Weights of a small transformer language model.
Size: width 192, MLP 320 SwiGLU.
Architecture: rotary positions, no biases in attention or MLP, untied embeddings.
Training: a variant of Adam for these matrices, 4468 steps.
Each number is 128 + 32 x the weight over its row's rms, rounded and kept within 0 to 255. Layers, rows and columns count from 0. Numbers have three digits each. The size before them is the row's rms in percent of the matrix's.

# down: layer 4 MLP down (transposed), 320x192, rms 0.0582, rows 299-319, columns 0-63
# gate: layer 4 MLP gate, 320x192, rms 0.063, rows 300-319, columns 0-63
# up: layer 4 MLP up, 320x192, rms 0.0607, rows 300-319, columns 0-63
down299 103:098158146080088141140111088176147153138098144096109155131208107108147123161125159126147122126099100161123096082126103111100149153163130130146128137156087160128135190079133095113102058083122163
gate300 099:077116130089130107125116113096096075164135146105148125158120150116021168098096169131125147142077083073156136107135132126099177188117079134161176208164111102110110125073132148116042162138154141
up300 099:173164157130116146137092140151166171123114064186153137100166080078151107139134081143171114102191204199113134128123183096159096113112171109095101040092139179143158134153103136091189123091118139
down300 093:126125135128119114132118049103092121170131120113240123104125133124089114116152108079150118130094117060166058165145113136122176134110145172150135160127125104117133060025170173183104141129133056
gate301 097:155119135139171030159126135182156161155164122154120086113117135116158157155167130152119163121149138111147124091125115154141139171095133111187130044094121155111113114119128077126127179078113151
up301 098:145118166109110119171124115105085110117148138146161115094134125121163168156111117156097155108115127169131156148111114126179143140086126060155129084143155142111128084129062144106090164073100159
down301 094:154078106145130154176147167102146097158118123167034101108179070102115121097138107141107126143148135089067121130180118115119102100058089099139107115160121123132135186131063107106097102122172136
gate302 110:111101147095153074124172113144061085100147039125141109123138194164113112107100083131073094063101088124193163132140155105109132118114141130161135127106180132164060099134128190141155155180122189
up302 108:112139136161091140084122113124063143092121166132122092157125129107134163131092127162075066146053108153094101153206109118094142123106158065107098164161143075107079186105102127130130109177105106
down302 102:086141147158141137105150163123118102099096107148072072086124159164146094119195090132099098105115096104176077141073166084129123103184137193113190153168161147127149164138123193118099136179113164
gate303 110:116095159153107150101137142119176167127191151045144130139140111134106058160133154128100121114093073095097168055199168152117120095101119153112099154105122177127129131098167137098150147141138147
up303 115:094156145103151107117115131175132109167095095208128112103154148144157162159148119098151189108154120120110100144049118098082122195114113122123117111158131074153118083122043124157143119053081123
down303 103:137108088112152127092116082094105092096127101095255144104071155172147090124128094102159097102112113107156131157073069180128131132181074117148119107061168111090154191109155148150135139089156095
gate304 087:106152124035098175164119130142097071180188075131123131169160104124089123106071107197052148150127140131124184147035150168091118155178105113134111096146100093103097061154113154180168115123162143
up304 088:118045145139124088224132153139183115135148125134160207163142154141137153153058167102076162094098106147105179203138185091144116127150137106124126139082109139138098128134163180159100112110127104
down304 091:080132128161131052086132205115095138214150150158112119134146095134109165131146108139174134081153118103142197063123114122138112145121137124155129144110162119099162106178123127120149036128159135
gate305 089:195109095027079155092136147162179127142079159172125104146170085128132138150113134167133136141113110147162116056128166137146126131141131162125105083185101154161147152077149183109121090077110173
up305 088:141073183137125142175103142124158105153111145061110142151093122172166122164140148138114123153108093096117136188120079116097142093126128112148083176142083133141088127074132112166164168078135113
down305 092:174099098124133121098173131110120133118133173139085125085106186155145155100096134088185139121079201111120168161149056080171141125141089157096114108122172167124149161135121184138116078133112108
gate306 097:172144103143135116079100145185197143066106177121123166134128106159152086152208190170088151103134084129098165134093137125185117035122136129093113102174077179140083166140179111067127126173150144
up306 105:159114135129156075106102124226123118130100179108190143153121130128172138101199213190079155138124123138154177115106126114142149029094151131119123092122087190146095122088160124054166117196140138
down306 099:155153148111108148117134206173166121105121162165021084176080108164126127129157111150090162133134166132091176199082119094121144139095141106139130125142107153165139167162139123041117086107144095
gate307 110:122107214099085159158145131114186114077148125090131127113079098148163125126083099163115109083097151068060185167137115127120122140135124129177117170154186112155104052163128119094098094113123155
up307 107:217127141117067184088124142168112103118111130126105127116123117104133193102063121124059103149080109112168153156194094115104148064183060091183068171143183153191081087113156146083124124181105135
down307 102:099107131129127152085099190164100125157112136158080153054159138157077114085141088120098129087136126131109139139094144081091123141143182120156133148106105096123110182164130103104137141127172104
gate308 112:120101107103070131162156122144127134140168122133148158068144139153102158120070145083116152153087090169131096138152200191114168073088153079122120082119117139130152103140142141102148073161137139
up308 102:151124087092204122104112125118134130103105149190106205131143141121092197114146063136103136114097119139170148059138161113166166100091115117124181132060134133117120194119170183139140100116113134
down308 112:089146154090203142097104124123107086129119090145107138106144126072108133129130083126131138149198110059119125121111116165111109168114116088140143147102072164117121144143058144096107162074111086
gate309 112:153137110079165107170123168107108105155110134162119197143092172156222080132127121082090158066103095147186111033102167123145112172143148174130098140125116169133158164167165147114074119103166123
up309 108:137152113154085141105110132131169167174144248136105153137123078187185147171090196155131161148082145179121130141134098178094139174098126098146147131143060143150142106121129106174072117150136108
down309 111:083098148079126120117152124153076160101119043074136071120171133142123144111145073100120100156169137072154102200111152153145155109142115172119098110196130078110159153138151138084126120133109134
gate310 117:147096115164080103099101069151075145105121117124147102104135142122175141147114152174117100141067199143106127122134152147123157118124128109123178152092179118204105097063165192145156055191099196
up310 114:089166096092110143158103124115165191176042146096134131182140140117193137213122192136125173148126119129072152153167046144128121106125099106137138114071068120192135076144137084097132127096143135
down310 107:100168137089096122121103109201163111185184157107182195117139064161117155132093170123137179136160128105072185127174095182113168177048155083142135095115067080097107109137145090133139149083109094
gate311 102:082129140153107107169140105078059115127112158122144144153097081121093089101108150124133116105132212096128158119202094114117132138136139093083185176121115143112111127113117101057094177205135102
up311 099:137133120137144180141150147124137125123093091111119172139143130063233149179128097195151112155098072125120154145102118128142085094171135135184135126142142170179128174075138114145136103125152144
down311 103:139119125128124123061192133115136084092076147169160160104067108067126103123122098192130121178113115101117077131144084115166100110152149113174106120126098114079128145069165132162121133154137126
gate312 119:150117147104084166188168145150092124095111125021147134078063146085122082164085114100145129142052097082146179145166155128074143125142147065172159214109150178118107090077114193104152092110111113
up312 116:171180112171160166171127123138157155146123109093111096055146119206060103176109145127168102095097129151089144126135129162126105129209157128091126118146124135113188121147084164118154100160159144
down312 113:167144148159156135144104138096130193133106107109043106116102126098137073115102137120114120135101183166135115145098116146135151106107136114146138035126076169161124155174064123130095087122113151
gate313 098:120180151079080117103089096090150087109085125092138092127144113168115129061133091111158123157117133146119107101161156148074137121172088133083152084105187070129077092070113158144146114167151122
up313 106:100138119120160090085124143088165145108113108119109065138135163158105107130140103051142057116098103155166087109130175139074131149208122105094125089111232111100129106097158122100113099112104106
down313 103:188139077168077124142125212109079151165173116215105182117142122069126147156098100191138130161176140151152151134065134087149132087104160137094087118124134158116174148131143143118133130119129098
gate314 083:111164189082090166193157141100080129171087103126072156121147154126084116154118168126111128177125114101084136196170112116142050126183121108152112200100134102115141115100081103131117113108147156
up314 082:141169132135113152140165134139144150167155112134121105137190156145167168121119113194149052134122161192095127074173108113072173186160062155103127149105132131116101160152111107103231114127119138
down314 087:142123144141129131061114079123117117139099145169153112160115115171124083077071126095121150094119110060112104125151068110138108107153148129159182097126131058092121130109074108164012171114195086
gate315 110:160185146136160120135091114130120147152140069135120120129138139139119163157075177146146136142153105132083143172061060160155137114162105150118081158078080130137110104110149071155180106167192119
up315 119:116120131137114117127146100147123127161129124100155075114170128101109086088120112153116079146162095117177102119227150138087151108151106114025163152157142175083178098110147127155136070126111176
down315 114:211066116187121140106096085109102134120116098140159167155105138089150110114112166154149158179153137130143120152158048177147174132168094160066166119125169161106174129166185060138111103171092130
gate316 127:144125131092102127114092127164161094114157114174159183125058120105084101148121146125079164160126130063139157109150165128095163176120091162091166192129167182135105119180128121112090109135179138
up316 122:091129159144171122124135082100127172096149138124138190122184136090165132104106144106144105064169085162104170095130068093208070090098172143137081098064098126123113174136165111113141127122098098
down316 115:136124096112132089134115107133201114104164160150223191158134059133105104137086103118100099156159141132103108097130045147075184146013118135161114111075127172124081151139100179127094119113204118
gate317 104:125136138117136089126103146092107144152124118184098164133135091131071159139156089100100171166098164103144098050151215081092152155066135129125118107056155123159063078152126111108081143109144091
up317 108:154153173126074140165112136090105145098115130110129171105079056152108124086152196145171182174140075118077112122163109136062110099077097129082182158121073112140075089112106065066160158132157132
down317 107:077121120090164120146147205181130070119138168170097061110084176076141099156141117134178120105135138143192130101056148093175139145149087140146096100133177149127194175102142198141123094129125129
gate318 103:150121149204100149100102124138083102140101120123116071127178119152076113093102116091141104125124189109099138097105134093137100182127104108123113126175189095122125128132060106163087102164122165
up318 100:096184128129116100142072193138140133184145127158128144102131051178056114113068161130101145128125181069090144129133154117163184112108074157175117144163114129114090113149163100106106128118144108
down318 102:155117098116163114128122046153117165142097100122191147150180100147136127125151149149152144124134145136130096087161109175103126129132107148146145119161095103090132127135130100163150136174036150
gate319 125:141108151112084189157121054100076170147145138096159093136132151137177128138094211156147190124135121152117132200125123145106097113091134120119166172167131079117146083115056175131147156134124160
up319 120:133143162098113201173137157143098136068161120083144119092125164174132133127101087103093169128110113135090126137097109140112141120095142078163185153145158076163087130116065168101105160102112143
down319 115:114102142147095139129149147145082165129121128139080160072124185173150102095147138087049114141156106159116108134049156169172131086112175130153173134169144147176125126114080170138033172133102067